Weights of a small GPT-style language model, trained from scratch on English Wikipedia: MLP 3072 GELU.
Each number is 200 + 40 x the weight over its row's rms, rounded and kept within 0 to 999. Layers, rows and columns count from 0. The size before them is the row's rms in percent of the matrix's.

# layer 4 MLP up, 3072x768, rms 0.094, rows 2120-2133, columns 512-767
103,239,284,177,122,206,230,237,229,197,209,203,197,181,167,198,173,235,229,173,163,149,202,239,164,140,183,40,229,186,246,206,163,203,134,152,154,175,206,189,184,149,143,201,260,191,195,115,113,166,215,208,195,137,197,216,209,108,198,226,245,180,144,232,190,218,195,191,239,231,163,183,284,200,261,161,131,245,219,169,161,238,144,195,249,187,191,198,172,236,174,179,199,244,192,267,213,158,172,187,253,166,181,200,181,200,252,222,169,213,196,188,176,92,168,196,132,182,216,154,150,180,218,240,188,167,216,222,192,259,227,138,209,192,165,158,208,177,195,269,138,204,192,230,219,238,219,251,222,183,242,180,177,181,150,259,250,163,239,229,162,205,177,293,225,209,157,200,198,193,204,184,188,237,180,204,231,171,214,260,227,205,260,273,143,122,273,172,96,156,115,192,228,237,227,281,205,226,232,155,226,231,164,204,169,224,131,177,235,172,217,142,170,197,142,193,257,220,251,201,248,249,184,204,189,180,135,162,260,227,224,201,241,184,227,182,213,249,207,158,172,203,227,205,205,142,132,192,159,245,237,257,219,188,93,138,203
102,238,184,265,173,151,242,205,157,215,169,229,202,164,162,168,149,231,132,161,222,175,180,213,194,282,194,195,178,172,228,203,219,198,271,217,211,201,212,232,193,219,110,258,221,220,185,158,250,223,205,166,169,173,155,201,190,157,207,233,185,110,224,188,182,217,236,135,224,178,281,194,199,191,215,160,262,217,271,161,195,249,213,185,190,155,211,278,151,137,241,176,190,179,243,306,156,207,209,200,182,256,144,196,272,194,175,169,223,182,219,233,114,245,189,247,204,111,200,166,224,152,220,254,149,114,168,239,163,172,250,186,306,191,208,210,190,178,220,198,213,115,292,219,111,286,175,213,232,171,163,243,236,264,233,166,214,164,212,180,166,147,192,208,220,134,223,105,181,197,185,218,220,203,241,228,215,187,172,281,213,209,159,250,112,260,213,142,221,263,239,181,131,145,178,215,222,235,191,254,163,198,182,206,212,171,166,214,228,230,300,200,233,242,165,243,175,134,203,185,194,209,170,214,212,221,212,187,212,237,167,161,171,220,234,196,231,278,167,193,282,203,171,239,173,205,260,196,175,198,188,169,234,168,177,215,156
103,208,298,215,175,209,200,203,156,168,145,206,162,188,162,206,187,227,256,211,181,198,217,158,174,234,164,157,205,200,211,123,165,281,256,243,231,223,198,307,168,185,212,161,173,213,204,100,208,201,140,260,170,221,206,258,283,165,261,183,226,184,212,220,190,215,234,227,224,227,163,128,139,140,167,203,243,226,244,150,232,194,134,167,152,143,230,237,218,193,179,144,249,190,223,239,177,199,220,208,193,143,181,272,154,240,199,234,176,183,231,179,182,174,194,181,248,264,217,173,231,196,189,211,310,177,164,238,161,192,159,195,141,125,211,228,164,296,198,225,203,254,237,276,225,147,213,219,210,133,177,138,146,208,204,191,212,170,160,230,170,172,238,205,221,104,145,186,184,184,175,222,223,149,161,218,241,122,236,187,248,201,217,155,173,225,145,230,179,230,181,234,243,273,214,211,303,217,164,139,202,234,210,185,231,164,140,217,227,292,183,183,174,191,216,214,163,208,257,211,221,262,156,231,195,275,183,173,161,173,246,225,163,141,260,195,207,227,258,201,162,251,155,131,203,216,218,141,139,203,216,238,241,214,207,120,202
106,282,227,213,288,201,221,193,229,219,157,207,241,224,178,232,186,223,197,171,207,234,146,180,148,144,259,272,264,137,218,179,171,163,215,256,242,144,204,199,140,209,193,246,223,247,217,215,213,168,196,239,221,128,225,257,172,178,263,253,171,210,221,178,211,236,283,230,125,174,232,142,188,180,252,187,184,177,172,193,221,190,152,207,210,292,121,171,210,230,112,250,191,288,136,214,169,171,175,259,198,152,211,248,278,255,212,142,243,229,154,242,290,199,244,217,244,243,268,242,226,156,177,150,196,163,164,120,225,241,112,222,144,191,223,200,263,217,170,186,154,201,121,176,212,184,219,184,239,156,163,177,198,219,292,249,131,165,207,287,281,136,229,171,180,189,270,171,186,198,130,225,173,169,204,166,222,222,201,270,105,192,118,157,254,225,270,149,168,236,173,210,204,286,220,211,217,156,179,243,240,205,115,214,174,154,186,235,156,148,268,196,160,137,217,194,214,240,220,172,226,276,247,150,185,119,279,196,116,251,252,221,228,179,172,105,207,197,168,250,118,177,216,214,139,215,239,117,159,274,273,247,166,205,237,225,179
100,221,107,147,192,150,203,213,255,248,156,200,258,215,168,253,162,189,209,185,266,210,126,298,310,157,182,222,183,131,311,194,208,157,190,185,154,259,179,217,214,129,249,221,155,275,256,192,207,171,153,199,244,247,183,256,228,240,277,185,236,164,241,203,199,143,201,258,168,246,306,157,110,180,163,237,241,268,196,176,221,145,221,180,204,199,199,135,238,246,192,110,194,204,254,184,151,177,151,237,212,170,172,289,187,228,261,211,238,195,175,234,192,96,232,225,178,171,240,196,179,257,191,173,290,202,230,198,201,197,180,147,158,230,216,224,195,262,201,174,291,166,214,174,194,244,94,205,187,249,227,164,249,217,283,207,195,229,174,187,273,170,273,228,158,192,138,172,157,188,211,167,271,134,260,180,274,246,249,131,223,177,200,169,201,193,244,258,260,241,193,216,197,255,240,212,152,166,174,156,192,280,243,188,236,183,143,180,279,204,251,195,120,143,154,243,197,191,203,236,224,263,156,205,153,204,205,111,266,161,253,189,231,263,216,168,218,184,190,201,211,198,165,316,208,142,190,196,184,180,194,233,212,245,165,204,146
105,155,168,223,194,238,264,171,183,211,237,182,254,198,206,134,187,178,219,227,246,266,216,178,257,190,182,137,191,201,190,219,230,180,243,165,189,154,206,120,210,237,227,218,194,149,240,237,175,200,164,186,115,249,235,224,244,156,199,165,195,233,187,225,218,178,226,186,195,229,133,169,232,259,235,180,259,220,140,190,249,272,221,231,223,207,211,143,230,238,197,274,143,198,150,167,188,138,253,221,209,224,188,182,188,240,210,152,209,275,137,133,184,242,87,247,213,224,254,177,207,151,252,182,182,117,245,179,185,211,233,168,243,231,118,257,203,260,281,236,151,217,222,193,215,195,166,188,170,218,184,248,229,186,148,165,224,211,188,203,246,232,182,278,203,177,279,222,221,176,149,207,232,210,205,229,168,191,172,213,288,219,245,219,199,214,213,207,219,202,160,183,143,218,171,87,200,218,191,145,286,260,281,149,89,151,163,230,194,199,189,141,188,202,153,199,225,215,253,246,230,283,247,216,190,225,146,143,222,167,176,309,186,262,210,239,217,233,257,181,160,199,216,179,208,205,225,224,223,202,181,229,224,225,263,123,130
124,147,232,181,206,185,214,163,121,188,178,215,212,229,227,220,187,219,206,229,198,202,200,149,181,241,214,205,268,242,214,232,215,218,231,189,175,251,153,219,182,234,251,219,156,236,216,262,181,117,214,190,123,156,196,231,177,227,174,231,202,182,224,159,155,197,220,246,207,227,209,135,131,141,185,169,149,200,201,205,213,178,226,197,169,207,248,185,294,252,186,206,225,210,108,223,176,180,166,140,96,199,178,186,245,217,259,203,173,323,141,255,216,287,141,168,199,227,225,149,215,136,177,227,64,217,184,172,270,211,213,93,184,254,201,235,152,133,188,253,186,205,129,303,205,214,168,134,227,201,208,158,176,197,185,157,201,165,229,220,256,225,206,212,207,187,222,209,260,221,208,240,205,161,170,205,242,228,158,180,220,164,271,188,222,218,129,166,167,191,178,160,205,48,272,147,174,217,170,241,208,270,250,219,165,210,194,182,251,200,228,222,146,169,279,141,88,177,175,175,239,299,250,165,180,160,213,219,263,110,247,192,236,209,237,73,126,195,145,172,199,226,181,250,102,221,161,177,129,167,246,203,220,164,141,225,275
114,195,225,145,246,278,269,202,220,176,241,245,185,274,219,133,200,211,239,306,192,204,188,153,150,219,200,184,214,220,236,186,160,186,147,193,266,195,179,284,191,220,203,229,186,162,269,215,125,160,213,162,170,214,147,193,133,187,118,198,236,178,218,280,190,134,241,212,206,191,197,220,150,191,216,208,183,225,211,177,199,288,158,234,262,212,240,175,199,182,236,261,140,263,235,289,131,210,212,226,157,184,150,246,199,196,217,219,176,204,174,237,265,204,143,153,210,214,205,162,140,226,165,218,226,188,176,179,192,103,246,180,269,215,206,198,248,199,237,202,220,159,173,91,225,245,228,141,212,153,182,153,116,214,220,169,210,232,220,164,241,213,214,195,155,201,199,245,184,231,151,224,149,246,180,189,208,181,169,287,160,261,152,187,188,190,205,188,186,202,184,216,298,233,207,165,237,159,196,192,242,222,212,230,142,204,285,264,215,216,236,184,207,170,144,173,228,229,169,174,177,205,198,143,207,213,168,162,239,160,257,223,218,188,231,249,234,198,189,160,216,199,197,194,152,308,160,179,186,224,173,199,221,144,166,205,196
094,214,213,203,216,166,246,193,165,141,201,234,165,214,217,201,178,190,221,136,196,202,176,282,221,164,144,161,215,306,220,226,205,248,193,232,184,261,225,176,176,189,241,162,149,220,215,220,190,159,156,192,210,194,155,153,152,214,172,180,197,213,186,191,186,203,154,192,212,246,131,201,172,231,140,280,188,211,200,288,193,151,185,179,206,228,176,208,195,285,224,195,291,236,241,240,168,242,196,110,259,231,108,197,174,283,150,213,222,210,175,263,195,216,188,191,219,280,205,241,220,213,281,254,239,203,180,233,172,157,162,256,236,217,227,121,175,227,284,109,218,163,254,169,203,212,187,265,169,187,116,211,314,218,238,216,175,145,202,230,205,175,168,178,196,217,205,248,157,184,145,157,136,174,183,151,153,154,214,215,177,205,151,152,210,205,169,250,246,193,247,198,147,240,242,119,259,213,153,304,202,177,189,185,222,182,205,239,157,206,214,196,163,202,229,186,174,252,208,109,195,218,209,152,221,179,145,225,250,193,280,251,179,233,151,170,200,299,158,198,171,238,171,201,160,213,214,233,173,164,245,158,174,155,172,164,192
090,222,223,194,260,111,83,167,199,165,282,226,178,214,181,180,210,212,177,260,270,248,249,194,204,207,265,166,176,202,177,215,144,217,224,160,235,194,161,237,207,202,235,221,231,212,180,218,230,196,233,232,206,124,129,215,210,188,232,211,252,181,127,219,213,143,252,175,186,288,220,223,188,187,229,207,160,235,213,236,232,246,162,171,213,271,248,209,228,199,276,176,227,159,182,238,203,300,214,177,152,216,184,219,232,186,231,224,214,220,195,224,159,190,311,224,279,203,188,139,218,201,180,203,186,239,262,158,168,121,152,201,233,262,278,241,223,170,178,190,292,264,213,223,269,102,225,120,203,176,174,246,111,165,170,213,212,247,216,212,96,208,152,188,283,151,256,151,224,223,175,201,215,207,139,179,286,199,225,125,278,134,232,174,102,182,195,211,141,213,218,263,221,220,274,207,186,240,216,218,229,292,129,266,84,210,227,209,226,206,211,200,167,239,236,156,280,172,227,190,216,260,243,239,228,200,225,167,240,227,134,175,205,126,249,163,212,177,178,230,144,233,146,237,237,244,223,260,214,181,255,235,263,221,279,208,156
092,267,197,209,164,144,251,135,172,171,181,167,244,162,191,172,257,170,186,214,154,233,220,215,179,188,234,197,232,195,121,254,208,160,194,188,165,185,234,150,183,145,197,174,249,198,243,213,236,153,191,201,228,183,216,184,144,190,225,187,202,202,165,201,121,153,215,161,199,240,189,186,148,207,132,222,216,196,172,201,188,236,242,198,175,138,200,232,220,142,216,229,261,185,211,215,142,202,167,118,275,184,193,260,176,173,174,153,175,134,166,203,215,159,159,200,170,169,238,101,184,188,193,210,291,206,238,173,251,244,228,342,185,253,175,233,165,205,180,136,289,189,129,194,230,237,214,205,175,119,225,226,190,160,200,232,236,243,190,231,187,146,163,139,168,155,190,254,206,190,211,232,195,153,228,246,241,170,225,169,222,122,224,229,270,190,181,204,195,150,266,290,249,150,128,259,165,232,153,183,223,204,199,227,215,236,167,223,194,136,230,220,202,211,253,224,238,168,146,266,184,282,224,133,220,224,172,180,111,193,177,156,258,176,166,220,165,183,193,160,198,154,251,227,240,139,164,117,243,220,194,223,154,240,161,129,236
102,218,220,104,246,180,213,159,181,232,255,255,219,132,234,128,322,166,212,240,210,203,221,268,189,209,162,200,217,225,182,209,246,146,177,187,248,176,114,171,243,245,150,179,234,243,248,133,245,145,209,182,236,209,177,284,149,226,219,125,213,210,200,257,269,241,225,194,209,233,198,128,221,251,133,152,186,261,186,203,188,243,176,226,218,229,225,110,243,246,195,123,233,150,226,186,150,145,213,258,150,245,208,115,230,221,215,276,233,239,188,207,192,222,216,225,140,168,209,144,206,273,193,126,129,118,121,228,242,233,248,193,163,209,178,133,218,172,245,255,289,237,122,189,204,249,221,121,167,130,197,211,202,243,168,137,214,224,213,185,179,230,146,156,221,190,150,171,211,238,260,234,219,164,177,186,233,225,153,138,165,224,198,155,207,221,161,225,85,214,209,213,294,185,182,177,167,200,279,265,190,146,178,188,209,291,229,174,137,180,195,160,202,250,198,177,235,222,117,195,275,241,218,248,213,175,252,228,215,167,184,172,180,194,151,154,169,209,231,238,218,222,218,197,224,179,222,211,236,212,212,175,229,274,206,108,265
100,257,241,196,190,252,231,250,116,195,176,186,131,252,213,216,209,210,191,261,249,205,165,188,241,141,176,177,187,222,194,174,259,260,206,199,193,150,237,192,227,102,208,179,257,234,266,198,146,186,201,299,116,222,146,175,278,177,178,243,227,282,215,190,176,219,214,185,162,116,233,164,154,153,161,212,189,141,233,222,243,152,184,236,169,168,153,184,206,139,162,242,245,169,230,238,231,260,242,133,246,212,208,234,193,144,209,168,199,186,148,221,195,168,156,264,194,182,254,262,211,182,156,152,130,177,189,163,191,186,190,251,240,250,167,196,203,182,233,181,194,192,209,170,166,256,208,259,99,210,223,171,187,201,246,190,124,242,238,255,159,92,194,252,228,226,256,200,153,190,204,208,177,205,173,103,171,166,200,270,165,245,191,244,124,218,181,235,152,205,161,198,192,236,232,172,172,198,166,161,246,216,211,190,184,246,197,192,199,219,166,187,202,243,233,238,245,218,166,201,223,205,158,199,203,182,196,256,177,124,195,230,184,174,174,227,225,256,280,119,220,184,256,247,218,244,185,187,203,197,330,169,175,168,239,233,135
095,172,195,221,234,183,216,249,176,143,184,222,159,150,189,228,224,150,207,253,153,141,180,191,265,168,211,181,178,200,140,175,214,130,227,265,181,254,246,178,193,221,191,210,156,164,243,281,184,225,221,223,165,180,191,189,148,187,187,149,127,240,200,238,176,179,167,197,166,136,179,268,169,165,249,131,211,268,121,154,225,129,269,257,146,258,196,187,153,249,195,160,135,168,125,286,249,159,304,213,159,223,234,201,125,196,196,241,254,237,222,251,201,234,186,251,202,136,251,233,134,242,197,145,232,269,224,170,153,261,269,210,225,152,203,228,244,182,217,176,203,249,127,164,210,220,214,206,180,182,230,259,231,235,230,185,164,163,229,142,219,191,292,218,235,218,114,262,211,211,187,185,140,261,176,246,173,219,228,233,167,149,146,136,182,219,230,224,194,212,147,134,153,189,246,202,159,148,239,194,95,168,240,185,248,179,236,223,199,155,198,171,249,245,208,221,186,220,108,178,101,240,258,274,180,286,248,273,192,244,222,200,228,188,193,210,253,245,193,234,170,183,220,230,250,183,124,248,241,253,251,247,193,221,228,186,205
# layer 4 MLP down (transposed), 3072x768, rms 0.0985, rows 2120-2132, columns 512-767
097,210,209,157,191,175,191,129,206,163,169,152,122,217,258,159,192,168,271,230,211,310,227,310,167,174,207,156,241,189,213,174,178,222,134,194,215,242,285,149,229,206,215,203,234,263,211,159,203,187,219,232,215,136,194,237,225,159,200,133,225,174,151,204,183,217,224,234,204,249,198,165,180,225,194,190,255,220,187,219,219,206,220,198,203,267,243,220,160,217,239,253,171,258,143,232,269,190,208,212,118,247,172,209,192,173,170,201,192,210,190,192,162,221,254,215,183,245,212,165,241,190,209,198,138,179,177,129,210,248,117,212,232,160,158,301,209,220,222,228,213,276,235,259,213,206,216,154,172,263,162,181,259,161,118,181,228,140,180,336,220,192,235,226,184,116,289,323,243,206,227,186,228,268,185,193,133,179,163,209,213,262,124,210,159,232,191,180,98,178,148,187,173,270,269,215,232,185,194,303,204,217,179,253,253,216,178,178,239,211,168,211,196,232,242,165,214,171,239,166,249,162,135,202,133,222,252,229,176,230,181,176,251,249,151,188,153,217,173,244,190,242,253,144,211,208,218,189,218,171,139,226,247,157,189,246,90
105,218,207,199,173,207,191,257,132,194,156,192,259,271,218,131,191,154,161,209,298,164,213,235,174,163,111,181,223,227,173,226,185,137,265,153,210,176,159,133,148,157,289,208,265,177,209,213,253,198,194,213,219,173,175,176,222,248,205,219,210,295,204,181,267,204,172,200,185,309,216,255,266,230,248,255,164,169,171,231,130,222,149,221,183,280,263,155,83,201,139,236,228,174,173,245,169,192,212,221,244,277,271,244,173,208,155,156,168,170,227,198,203,199,195,162,226,229,278,235,146,134,165,188,216,185,196,142,243,231,286,174,223,209,258,186,149,209,170,153,223,182,157,219,198,249,220,178,227,183,237,201,255,159,298,225,167,180,256,244,209,181,158,171,223,226,124,222,185,244,241,132,235,227,169,186,227,242,202,90,249,155,176,141,248,217,166,266,209,207,244,157,217,280,148,147,189,115,203,162,253,115,166,178,213,172,224,124,227,229,216,200,177,156,191,178,193,269,257,219,182,175,141,235,191,199,220,182,202,170,280,201,198,184,229,195,177,206,139,203,175,202,227,224,140,220,222,221,155,248,220,246,243,157,215,214,191
107,164,218,158,164,251,195,311,207,246,180,165,214,241,226,266,196,149,189,239,143,220,175,176,175,163,227,115,230,231,202,183,160,210,139,182,273,158,222,208,191,213,239,171,156,223,168,220,209,290,246,172,199,241,152,211,187,183,154,212,152,263,177,179,171,167,179,176,219,198,97,180,194,249,201,213,235,177,235,206,194,205,184,195,211,216,132,232,174,183,252,205,236,263,172,166,292,280,287,236,274,187,109,182,160,234,216,244,170,213,183,164,258,142,243,211,185,208,242,195,238,161,140,239,211,212,182,266,189,171,199,235,204,166,179,192,184,140,229,214,228,237,267,186,239,190,177,210,196,173,178,192,173,198,174,237,199,159,209,235,196,200,170,193,192,189,169,204,113,216,138,174,214,188,182,203,130,246,166,226,178,231,114,225,220,179,301,286,246,201,216,224,281,180,144,241,159,236,169,190,219,185,210,180,221,129,163,216,173,153,210,190,200,242,234,236,195,211,198,151,170,169,234,192,251,255,188,182,227,190,244,169,197,234,226,131,186,162,178,257,153,215,201,180,200,204,236,114,180,111,234,146,175,174,165,197,165
105,231,172,176,205,234,204,219,176,156,160,271,204,223,217,223,166,157,131,157,125,256,287,182,238,164,161,286,198,166,257,180,223,166,224,230,185,197,190,166,171,173,238,258,143,188,170,195,161,220,219,252,160,178,180,194,225,213,145,226,238,228,265,145,222,151,200,217,163,213,180,156,126,211,170,226,207,163,156,217,260,113,184,206,188,178,283,189,229,229,203,234,166,207,216,150,185,113,233,240,155,177,223,117,161,216,173,202,202,187,182,224,208,170,230,320,215,198,213,174,229,220,226,304,147,264,174,153,206,221,192,180,205,187,241,258,246,200,181,189,228,211,315,269,204,216,201,179,183,179,162,225,218,164,212,145,180,229,177,188,226,213,166,172,276,198,217,214,202,212,167,157,137,173,183,253,190,169,288,241,249,211,174,245,135,196,208,228,213,241,276,148,201,189,153,147,265,131,198,150,188,226,187,206,207,163,166,200,187,264,167,178,231,256,289,119,125,244,226,184,231,151,159,231,244,199,330,213,229,225,127,191,241,172,186,217,196,275,136,224,196,240,191,217,186,163,167,245,142,262,164,205,213,216,181,240,199
097,230,200,242,227,219,151,192,172,236,182,229,159,245,207,146,180,176,200,212,191,168,125,155,193,142,175,235,222,228,208,146,188,243,210,217,220,185,256,217,228,229,174,255,189,197,262,232,225,219,202,156,166,166,221,210,206,203,232,226,213,134,249,174,194,173,265,274,112,182,182,215,165,218,193,204,255,191,217,76,155,204,143,171,101,259,189,196,161,221,247,159,189,196,174,168,254,152,145,185,157,182,114,230,179,145,243,196,199,239,176,79,235,230,174,186,176,114,241,216,172,218,263,143,284,190,204,252,258,226,214,152,182,299,154,209,153,164,210,225,154,249,244,176,193,234,182,242,161,190,169,174,247,176,224,146,236,192,244,178,167,218,123,192,116,223,210,231,265,203,159,215,154,152,203,182,254,235,160,170,213,166,219,177,246,213,115,220,193,216,172,176,165,169,186,217,174,166,163,158,264,199,183,247,211,180,193,199,209,170,133,214,179,206,200,189,282,167,232,259,171,225,195,222,235,122,125,306,232,210,208,220,251,215,208,229,232,300,193,190,180,225,171,202,204,188,222,213,269,224,161,170,139,180,176,142,212
094,255,221,210,207,170,208,220,213,233,179,205,195,155,186,187,129,233,149,205,243,226,142,221,213,199,213,145,139,195,225,159,169,123,164,185,170,204,167,178,173,187,186,185,202,227,117,188,212,202,309,263,231,203,232,256,182,227,232,245,252,211,119,186,124,175,94,188,212,146,201,223,131,244,169,150,256,208,164,198,231,133,218,274,183,226,129,145,196,296,155,189,242,223,206,161,248,229,185,221,142,207,208,169,190,179,221,198,163,206,267,242,262,251,321,168,267,258,193,155,200,191,227,179,183,134,184,241,124,209,228,209,183,300,211,199,255,202,190,239,232,172,221,233,193,157,172,211,196,221,175,155,243,98,133,149,241,193,194,245,234,226,191,252,220,126,191,198,169,209,190,156,177,248,200,225,220,208,199,177,176,179,216,216,160,212,184,261,201,162,223,145,190,199,164,124,107,142,243,155,232,187,167,187,206,182,220,180,228,222,166,138,252,276,237,261,219,154,142,161,174,199,202,253,205,180,239,262,207,160,215,198,183,210,189,191,211,201,201,211,196,252,170,160,308,246,168,159,226,216,199,241,178,139,210,205,252
128,163,214,291,180,273,233,240,232,228,231,213,207,191,260,172,159,158,157,167,224,216,226,146,193,201,160,184,320,239,189,244,156,184,272,214,97,146,251,225,189,196,166,267,164,209,191,209,233,239,204,196,181,193,194,267,221,227,238,207,197,265,199,123,178,152,195,200,286,235,130,242,193,165,301,176,216,172,170,249,266,215,196,140,154,191,177,195,222,241,204,154,190,164,171,133,198,183,211,269,166,200,226,172,202,205,235,242,187,233,178,177,180,233,228,232,168,236,211,149,194,183,262,272,217,309,288,143,255,151,215,167,212,258,215,172,180,159,197,258,164,199,191,203,186,233,268,78,239,237,176,153,198,187,228,223,196,219,216,226,239,196,218,164,236,189,128,166,223,211,188,191,226,217,139,196,264,234,182,216,115,232,174,191,340,201,129,142,147,210,220,140,216,117,232,147,206,221,208,274,157,252,218,314,142,235,187,218,183,236,257,171,211,240,282,240,218,203,239,209,166,266,143,211,177,168,193,177,211,184,248,217,142,193,245,126,173,105,260,242,277,204,230,233,236,184,153,184,151,237,246,256,204,207,173,148,177
112,123,234,174,237,183,53,276,276,231,172,203,191,162,258,274,219,212,217,212,261,178,229,161,174,204,274,182,137,199,157,162,167,231,188,207,202,183,121,241,282,171,162,180,192,238,162,184,207,233,147,207,202,290,173,207,190,251,179,226,263,153,286,211,152,148,296,284,229,145,198,154,275,220,219,202,170,236,249,154,137,244,185,300,144,185,179,187,240,231,205,206,241,196,177,131,204,206,94,181,203,205,174,194,260,210,298,226,193,221,164,159,183,262,190,175,173,200,168,152,206,169,209,242,193,124,271,200,205,190,263,132,232,137,232,204,136,172,180,261,202,157,260,170,216,192,230,164,224,225,183,290,203,170,153,127,144,131,199,212,161,180,238,218,176,206,294,191,126,273,158,243,237,186,259,222,173,181,168,160,160,165,203,233,149,210,163,162,143,127,248,177,121,166,236,163,266,150,216,194,245,231,234,200,192,108,111,220,205,154,154,188,157,246,212,218,126,219,227,243,112,214,218,173,216,214,151,212,179,217,310,138,207,188,212,172,157,113,203,232,205,184,196,188,127,199,200,211,231,199,163,181,182,223,153,208,154
097,190,224,217,184,166,195,216,244,240,130,202,141,164,154,161,202,137,172,143,192,217,275,228,199,166,216,251,206,182,195,261,222,241,181,115,226,165,210,171,201,236,133,297,240,201,211,175,272,129,254,129,212,232,72,197,262,197,168,167,197,190,244,167,184,245,177,250,175,225,243,170,233,146,218,186,180,187,265,228,164,192,313,212,210,230,299,233,184,229,242,169,155,181,198,236,217,243,207,186,206,242,132,206,218,164,199,281,140,222,165,183,218,150,163,172,232,215,238,192,210,182,209,165,213,183,211,162,244,176,194,205,220,243,176,170,201,245,233,211,210,198,210,265,159,232,173,210,198,145,178,168,198,178,156,244,206,163,206,167,248,173,262,186,217,170,220,239,198,155,149,235,169,183,224,185,147,278,198,182,209,134,204,242,204,250,270,238,242,247,180,211,227,215,209,157,169,225,199,157,319,161,158,199,251,166,228,166,188,268,202,210,155,263,233,188,183,189,148,231,235,240,148,173,96,256,154,181,229,159,171,177,242,212,181,252,218,126,206,117,167,231,259,244,234,212,114,233,184,222,190,211,204,169,181,208,162
094,133,288,193,176,165,216,129,247,237,203,252,203,178,156,205,170,224,154,188,190,195,150,250,217,162,226,185,279,203,175,232,252,172,186,156,217,195,208,158,148,197,212,216,161,198,210,156,177,194,294,221,249,152,152,171,192,82,221,255,189,211,108,223,196,208,229,214,165,279,222,189,246,203,202,255,183,226,200,213,305,229,241,177,220,198,236,176,232,173,206,124,211,192,272,215,241,209,252,266,181,157,239,145,239,224,239,208,237,171,143,196,162,174,250,189,225,184,201,272,206,254,232,155,189,217,243,200,226,233,317,209,231,223,215,179,269,189,139,272,170,179,159,232,254,221,214,223,235,140,221,175,237,293,201,287,242,244,201,251,239,198,192,128,177,183,125,240,192,211,208,221,272,259,136,124,224,162,233,211,198,256,257,193,173,155,255,230,162,217,173,182,169,247,237,138,133,186,203,162,280,185,273,271,181,181,144,270,209,163,261,240,249,231,183,254,140,219,215,200,239,134,195,183,172,270,249,192,229,134,194,120,214,173,227,212,261,199,199,179,209,244,201,113,241,203,182,240,237,203,213,127,202,261,218,144,196
092,241,140,195,149,234,209,201,208,250,259,204,171,209,205,131,201,180,188,136,204,161,230,229,152,224,187,229,228,187,101,113,241,182,191,226,122,126,148,130,242,124,233,317,209,193,177,111,202,160,142,213,207,269,229,205,199,253,230,215,231,185,224,159,213,179,194,188,238,180,139,167,181,214,229,145,214,223,190,231,204,203,158,121,161,201,196,186,179,177,222,198,202,181,167,181,207,192,204,192,172,241,254,164,258,220,272,256,155,175,157,155,134,205,255,253,170,183,224,244,209,209,110,212,203,218,212,188,206,135,268,202,225,150,210,280,269,177,237,156,149,152,214,201,136,146,181,163,298,131,147,188,252,229,143,201,232,165,206,232,185,238,189,216,169,241,186,206,133,220,280,223,170,166,174,165,166,166,186,167,170,251,220,205,164,227,209,195,300,131,119,229,235,157,206,166,200,218,233,171,224,238,193,204,182,150,248,179,264,207,164,225,229,197,240,246,201,182,192,257,181,194,180,283,150,127,246,201,194,246,274,236,181,220,239,221,233,241,227,150,284,210,170,167,201,157,209,213,238,232,187,200,251,173,209,220,168
100,223,210,205,224,157,184,267,195,206,195,234,208,195,165,208,222,149,241,161,180,252,184,259,239,237,213,166,182,210,247,153,175,159,187,136,231,203,218,252,246,192,166,211,225,102,210,158,267,204,269,198,129,145,202,183,159,237,190,159,151,218,203,226,202,229,204,207,195,122,166,194,210,143,227,217,200,212,121,140,225,218,165,238,248,274,221,170,189,258,177,148,262,167,232,272,254,231,217,171,245,163,194,242,262,122,144,267,168,251,291,160,241,188,180,226,231,203,178,153,185,213,216,211,181,114,161,163,117,239,237,211,193,210,215,209,178,264,177,180,151,159,204,198,206,97,173,227,254,178,191,112,166,244,110,177,268,273,218,239,154,239,189,189,221,267,262,236,296,188,181,169,193,215,209,161,220,188,284,135,171,163,203,147,169,215,205,129,232,185,254,276,196,149,209,141,179,108,229,198,186,239,192,208,239,177,220,141,122,208,222,212,186,170,195,263,167,114,180,221,179,163,221,244,199,208,222,216,208,234,173,175,245,156,210,230,173,196,223,208,203,238,270,143,212,149,241,153,272,259,219,110,193,224,154,120,151
097,220,225,295,196,226,196,225,179,206,248,144,229,235,171,228,231,184,178,207,205,224,250,217,229,243,277,203,174,201,283,181,205,247,231,257,234,154,197,143,168,204,255,256,179,226,175,306,291,181,210,197,178,167,247,212,235,199,167,212,133,219,224,224,157,251,143,264,179,203,230,132,217,194,152,179,228,232,205,245,211,275,259,243,222,205,167,187,191,218,190,169,179,181,226,221,217,206,261,202,133,241,167,169,276,158,280,246,226,175,133,187,174,86,192,163,238,267,230,191,174,181,232,196,214,133,216,136,156,165,188,247,201,185,268,213,229,180,190,139,171,242,210,233,195,159,175,138,177,165,198,125,312,160,211,177,216,230,180,175,186,153,204,116,183,148,249,225,224,196,268,228,174,224,241,223,146,126,208,216,239,197,166,268,103,246,246,186,154,111,172,214,179,232,175,169,210,173,197,134,166,166,131,190,201,217,220,238,227,228,197,225,266,185,195,165,208,234,155,216,227,213,249,188,168,114,190,197,217,148,218,213,155,201,206,268,247,188,144,204,204,212,210,253,239,209,175,267,277,201,242,216,190,181,191,154,147